config = dict(
    n_layer=11,
    d_model=256,
    n_head=2,
    n_kv_head=2,
    head_dim=128,
    d_mlp=1280,
    vocab_size=1616,
    activation='quick_gelu',
    norm='layernorm',
    norm_place='pre',
    norm_eps=1e-05,
    positions='learned+rope',
    rope_base=10000.0,
    rope_fraction=1.0,
    qk_norm=False,
    attn_scale=0.0884,
    bias='none',
    tie_embeddings=False,
    parallel_block=False,
    init='uniform',
    init_std_qkv=0.0274,
    init_std_o=0.0,
    init_std_up=0.0274,
    init_std_down=0.0,
    init_mimetic=0.5,
    optimizer='cautious_adamw',
    lr=0.000993,
    beta1=0.9,
    beta2=0.95,
    weight_decay=0.47,
    lr_head=0.00983,
    grad_clip=1.0,
    warmup_steps=252,
    schedule='wsd',
    decay_fraction=0.899,
    decay_shape='linear',
    final_lr_fraction=0.0,
    batch_tokens=65536,
    seq_len=384,
    doc_mask=True,
    train_tokens=374600000,
    steps=5716,
    dataset='wikipedia_en',
)
Each number is 128 + 32 x the weight over its row's rms, rounded and kept within 0 to 255. Layers, rows and columns count from 0. Numbers have three digits each. The size before them is the row's rms in percent of the matrix's.

# k: layer 3 attention key, 256x256, rms 0.0421, rows 218-230, columns 0-255
# q: layer 3 attention query, 256x256, rms 0.0436, rows 219-230, columns 0-255
k218 104:131123131088100084150090139107137106146109154140136190134133134129109142129171081137104140131157127102101065155161061152082149081176124156153148183145145129111162119227118149126035105116097089125081096191196097152135131165131168122086116136143147134153140127098089106073150103086132129153121123162111083167091132153102110130113102117057072149172125077141157166128146095146146134174129172068146131122119135185126181115152102087152179127122143122094195064169127121115081169132140114122139156124105180133125132124065099138178197113143126107135095116192148127128055153121129184091087106138124088184154164142118096140100128081123117142143127144090134057110129073068097119109201086115115063109163149175146090120157182092083166101096153166132144150122144156126096101168077093
q219 099:109125133095131093115126049099093064100139169123101187160130190116148121085185080078091164151149075125060120099118169110097058090138137067088163120145131146123181092140165155173140167143114162110094138111132121110126073112154136168139127145137094109129130123143173177082149144162066090119047159112086111099132095134152097106103124148100153145160161134182111114209118095158121047144132207127135181165103125184143149139130117100173096170172141130123133141087138127122097105120074135127197102089098051159131173109142124108133124134178147130100127070181185106155149148185130112109123115096106135115162144101177127102167133162172147156072118165096132166144117151096110104121189113121129089157102163107150088075119098175144109142070114089083118160118157140070156123166104124
k219 097:208086109157153122111142072123174191126089155234100117101119122142150166175170126102118132144178137099132166112174185089147102093136095147083111135154106136066113087138143141128163095134137195086122101160051118133131107118129124153125105093146072129123111117103153051144119125119108124157134090090157105143117131117102131147116122111120114076129073146185114111127184113132128108171175131171141115084149140101123171120147111124137173080125083108173122124119081141095143142052137105152146096131130123000105124158130174137153135138129086155142129110118154157124126074102128116126148134158135128126119088100114168070166147102076126140151034131101168115152128078154151101133138144126212145139131120123127086179174113148094163091158143142154106080043190154138157173223098132
q220 102:155179161140119064152118090177084121108125069142119086147139131155187091069136120127136167186115089110169062099163103115092163130128126170073118128145068104119112105107154112134081204088124111152138156132072154130133152105139150124079137128120168133112132118108176119100186133134114108151167135192148135098143117129084166140141109176156069154141200140163191140208121186084140125129065148163103131153104098092130084117174165152177144135087143102097099180156148106104084146131107196138207101167079107124152087107131112119117254094102100130156137150176154084101094110170121118162138138109186186159128099171116129093110140121143173147144096143081102125117072123132133139126107105161105072154092154136165135102148146128193121118136116128185111138111091159150127086161164107
k220 107:089143111112133146075166112069166097181160123107111147076108150127114151175138145118081152168125103100122163121076089118085143146084171091168083099157098154188153181119114136126161169184099168092098145125142152129147198113138089129160071032163162156100109130100094154170154125098131133165113143090143140128170102136092156139121137141080154183143084155127137116091153155107155100097153134087173134149159158130134130051137131104147077114118125118157169147163120198098059145123108090137135153141159122165039153103113051139132075149122160124091089102168103102080175123071165120143050133152179082150161071130156117116106112092137181087125146179134147157157127159127106128132120131157160098143121164086135121127133135163111100070169240127108102113091130150114073150152157146
q221 097:189139110181126172044029116131101118079170148191149126102127121124134113131104177178081142125055098102074151117143121110124156134033105118106117132120098137083056131173088102191124117141111205124145128153143125146142104116124163082054104114163150095130173099112132134174171165107120129138110188100081132098160079099156130145109118144078169133120126143105142101139154152227130104115130170141090161159136132148132167031182186124129196162164131152104139119130135192153151152120090105102157108119062135112155144178128114117161126107115134121094086143141127128182088117091101123097139140129172137113145098190112110083123069115077116123153098135122132157159080120122174185062143120163182099162104086135117121154105155090144151153141110086110132111112121125119145149163163164
k221 097:119100143062125156140091179124114129126084162167074148053073104161151136175114103182101099124120110085117183090121141047138137141161139168121057145129197123134122131086127145093176069106149130136114112098145129121162177168129140175055132161198104097159186133125140008145149138080116073163084095140137098105138121150143096100125139083072175120116120075168077112135147088141101098130128106157103084150093094172107124102089111134122124185092183142122158105140137072116144123120147117110164185118152161121118120100120152119112108169089099140100096128176102178070141140129118151137103089146115132118113163162129085166114160167158133185188119137147116110190154090181157150163130128104154100154210105131100179147122149127083090104130183142132167140130155094173137156190113135
q222 101:092110191154105138110123095133139132160124164089126148199120132107136096050137092081167143182198138120102113172105164190109132141179144138164146123095201118190127149138084084155108188139199089128110131071144134184093126064141162149107103091114138111102162123140116084136123053136136123093172158086071124039074195147107108135096150147175161110091095177146156132176183128109094101136153155166075052139163106117128130088160129119081142154139175147139115128121153165086090120169095081082132067155125131086189127119097168156094101134126177117058099123100143125171164093162089112096162136190151106110091141140118094099144100151187144122053120142135139156155115100113162140079168138109180096118127130104132132146163116117093149148089107115129091143117112136129142130142128151
k222 102:133159083154142125182113158101076161118152117143120086112130093108118151105117090123149132067138159150104174102163098104122155112083112166107128160111095081127151111115068101123112100107098168112077125055172161124173144090181109215114144123126167121124118087080133170142162118194096080199113072104165147135142097076131165196105121136098153091088123123179120155182158138093135173076123113104110145081139111205138161163118170135147163094176093157147116089100152115101122157126117135176120113144137079157090116158136188132128138103143106126217109106199144171025133090131143164122092104153134169089117174112103127160121135149077148149140117108166178084132134138151090118170169175140133199132150088175116168099189108136142133053111142139152158079135133074131144142161130108
q223 101:076145116155123146121154134182128116086122088143102120135101165150117167106088185069146149110155194147130112155073120166139168123117138137074119177130118140091075196162159174082173124138082093155141145143144152115144135152129041122122089120126089192150061160108128086126116102102119075099080162078146129117077092145124102102173142136176156116093088138179192112139141169091135129161106136077107120090128151176149153160114058127140115216093135193166144131124098116146093174082167081093118183138128188137148140123103142150126151137155120084165128178124149157182158115137111128130132085127176098103116166078129138141138113131122165113124146151183148145152164106212126090146168153091127208135123139088098208141144161101118132204084136093151150071070119153119114105097107146
k223 102:125148093136121134142125131160138194115143156109105113163151115126165085120111165155153127137127139121096112142191089158132099119107145200118151150131129171142138121125157144158149152121153119117112139162171181107099118146098128137173104117135145138126133117154107144181147116164196161136120180171070138146148102063071047163074094108106108105069121080135131207074094076110132145153125129196157117132096086151180110101142152098140065120129176069092115107170142138120131157141102174154078158142112126092113098194106122187127193089152133135139160088129133159105073203134129123087158095137129124111183093156149105153112138096173074138129162087067090147078079143081134143106091097105100189098092136134115089066089130119075183059121094084195111189159117163164143103162139176
q224 103:091129111088118210111168083106146140147177181076144067155117091108116108136149139109100157115124113113071120115063191078104109079099178156121117088172116111048156197088133158108153137109170095160115113086161181049092117146135102141131117109155095101074128139171148106183084126129111160139173143134107093132101117178152121115129137072074130179134141103167184111094134150187108133140210130096105104119102122197128098080192151131138103169149155119133106168104114111115145120183144164123126128100096135165151163111112157138205102159131136114136094088087144112172127106132126147106129166197080108131127153065150079153163041150111179175102117154191107131108113163129113146132175103163137168187084103139137170134104119154112109157124077165150143116181090122142148115134108161
k224 108:182119148128148116157081109088098163106148127166139137086162096139153138133110102094110109172089106130196110120160117127177098152126084146141181087074118108164140099076098129074122110107074150127130181161112105140138148118145166114109151134093111140155152124071167147093146111154083082112097163100121184147110122099130149154067136153169154108132122139112082129112140145122051145128143180164127142108064117120134067133152135148108143151120158135130116134100071161098123166154088193151186098141168150056080118160193175157124181105109080069168147180126159123150088182178186064105115122080119135137164076146089148117125085112105137091153138094158114122192105148098127129107116088097142151093134187092111110139208148127157170129143087129128162239142131077137121089174057082
q225 107:075147177115155093119102073091115081159168136127142160157139141100139019133182127119031108130117131080069143074128091091155072083126136159108130119154064167129134172062166127155150138129082141140081150157073084127122071146114162183135148109115121094166174104099115199103128143145079138127141100151142124143135102173114173120136122166186172127139165159120114125110093137101124168132138176112158139156101103139136152170111105137160141139172083110158087070130130084071197112165118210110187126117102143128106163142099084118117135124181153096167163162150110139079116120123176161112086083097114111178155118102127161105165129080136106177121079096146109113157176190121137100125106177136115077129090124081109138095093152127092103086146131129142182144067151171159120148088177145
k225 104:175187118079149159166177169163155064153111128137145100101168092117132132098121153163152105189121094138103186107130119099093118091156148101111165107152152132158206148168153173067160077197181180107115139157081151125147133115151110113146065082109083131091129083126151127078125111152132110157125151114112075201127098119141149083104052106137139109133075156106120055097102159132153120168118173133124097127119158092118134090130123170110128115074160129117086135138133159144176089073146094158122152122146124046157156044127156168158187120150149145085155163193190101213118088131131068138089155128167145075119110128144088085122116108106127128146093145104145117179123137162126146149126126094152108105141122132085041088082083132152114121172124130100119118089144202116132115118108166
q226 109:124080182099170126174120156111056115138183128164191109164117117120141172193124195109112129142097122150112107111106128129132112123144145146106104155144111144165119133112134080183178152097187163126129116115112161100116146120112093155126147115122157161151156181125140165141141084078105102159127165140105133119155090153099150137112092146073142167119121177123094127144152160133174061177078071184150086112138053120091115138159190142126167198117143143149115202198102146099137089180128097054188144150132080079155103086109071099079101121091132177114101136142157118105097141126136130100095153089097164123093153072112133106179138164068154089132140099100132167145157107162112133146155104121165056193122124088143142121115154145153124229146062131102134133132099148153100174186088166
k226 109:143089125130084130159126116159162133133139134083142120134187089120127181141110038118112156151128098098140141114111132152144135174119192128145146153146149124176154109135104171126131122168096136130125098127172161149067140187118116163191132106141183115110170092115171096076171160155115141135139127087104089180130151198120121159088126151107117102119115114107160082116115127151096140089095130069102182148133133075080096047128103156148108142120242107135126120141119133109065132091147195154121119168083119112126151121139077048119080082104131078162052089141097113145150090109119103180099137096156119141168075143098137083100105115127093119131124191167139132190162182070126160177106088160103128041155136177130128148210166130085123085165125100087111152120101139127111137132143187
q227 096:159111085116124099182168143097113123153149188102116162145134140196133110161121133191134139145072133114097135094141135128181181122124128152125158132152114131132156062074095128153136150106160139165098141183150138137090161096057107141127135175156168142100085090116118127119165124208147179101154147065091185134191096194161084119134129140136089133121131096052177162153148129130136096078152126096138173121159159074113124154122159134110130179091203123065097132136128111075082091095136127184099102177111105117084176110139130130120112107098139155065099186118116150122082162106086124114118197106138101172092149059120069154082138135161116116117095138067128081146135178100107120138087124132124210099099119107110111105089164136114083113148199106108185145159094061118126141115137077
k227 088:076085117095188140084176113174152134124175142177188132159124143100159171163162091131162124123182117157136096169127182144116097107093046135142100114094149119161093114183098091063053100081156114099148149066119131100116093121164051111089138110155097100151142119132139073140115133151119144140126096149135028095098146129133138123138196088114124148106131163154115128111161189138098070173103135117115142094139158124107172149155194108144166111144111123211116180104134116101168107122128117125103106117132132152094101093145171137142130177088099129082181158081171103200203118138171174120139135094105121140049155109117136149162144080124149132138208147111182147155130115157118140122136213132109109144158132148121129129099115157135138076065146133138118092192126158109089128101142073
q228 093:073098194109185148146080135095139148143142078147207123161128112085115127130121136078079128125087146150141136135117119115092130131159147115136069112182106119166131172117156160091164121125109145115104110153097054178146163110154101129143135063026129152167121089138166098118117127057139094128144104180135179098114140130053180146107131127122092135171166147109070183049108143120125105136191120120137106111119083142098101216119123139129126087089081126134133181163104101107155186123115147102178163129149159143121113123104150153114149148122169174162047148134141161024170122084117202108071129121157165135124132164119100112185174175089162120175134108111121180135100179114114102183135177126125105084110086132103108143155133126139139114162084134136171105129164172108107105111089124
k228 094:090149062118105083145141194188110097131135125069109151202127159150122100130118088139123189188105104144108089100145123121077143182139184090126173154147116172078121106135159148130106129126074100139103106156109111124115182142148101109176089102089156100086158117091108102045121098130128193077138208173113124172144156173096154136128095118107153152110126124122180136118121163163117173060129150123155129161128161112104146121060094116154097143108206153064111087192137154113098097113147128092124101125099120124091173157107052099161124073122122079131149109126110078164114108166102137177121155116174140155144029147166164073131091141136120098156118152139113120095197181116126137079103095128087112071100166134156088154135112157152103105150123114078120103123104160170165123066119140
q229 096:135159119148110098126168113162118095042128102114151153151137107154120189155142115148134170199107218160106147152203199137131091130161127081159116115114209148132099146196153155109142120137158174154167111088138113121118106074126123150129065085093115123127110118127088141093156121115172172089128155076162144167130113134120107085127091134158129102174075137154136069149070192168141141137151140139051131167129124089149121132120167118117103129135083155126156159123141096127143137112146125087118121090082099122204105165148104112120111128182118141109083153121095084155075109142117113109076117161107077157165149100089075139089153144098140169082053114119116088122126114133133089187188155112122161121162170168051061168113111161095089082085162119117123181077193151096119098110125166
k229 102:145126099192147114105112183162100148138098103149123153125147170097123122087193089115147132130136070152132154115143075046093189117157110167170103096131099158154151134134150127155104111102134098171140120098029138131137120093110185087146177124111137129099157133140094079121148102131138112090073092175129099159123122163166146149072114158056098128079115136142098115121114085144166159123136117166112177182125097161057250117188166048148121095162130149187126087137114152191182133178150172146140149064163168099084125119124165155122155134105177155141094142116199147091133115141069101096135140185141155092119167094136135160112207081085122149074142130116088104139113102087144077144145085128124088165129144120128137150134119102147085137153157108118147150140134143101130150184120104
q230 099:081114158101113145126149149119149152139149090083108182135134098144137078123159141122113137157087169157153063169160131181177093070130130138110129138161214147161093166111212146117092116146122136134154160145153080105115167085154190146138147126048135105174083119100107060158125118150115146049107100081139143163138092169108095119038144118137152158167096157137135076124164111117133115143156138137086121152068114147122108193136146086145114101111138105157150181110123132139162129090200115082118127091132080148174086125100145136120161198088102172111093134070123128075102127075106130131094146075105067114167159130134075173114159120118167105113131120133147102109116130170108103228165120143123178087115096133069122136139193107155138083149087167119123137088188091093137116071123151
k230 096:104102122177151090141134124200147146114176125108130173137116153158100132110183069153151122150130101175096145109101111135079146179154146181159136122083184162104165126152102146124110105126187025144079109137079120110113208107129096094142137126107142091090123156116102157048155111119137122122128110163082136138156160151071171194172123146123094177118079083094114150099116083136137154086103173102131114129087153117137236114132121124101149137112156130157086120162148107146120092121057120120148125054168098074163112126137200199076140139165140073138089141094107156130165133195086173132164140115176141131104120102128132122134116081103165154136091109033088084077097140107119107074095115150087130121116164142133123083151146134099178183164097108140142155174125145111139093129112118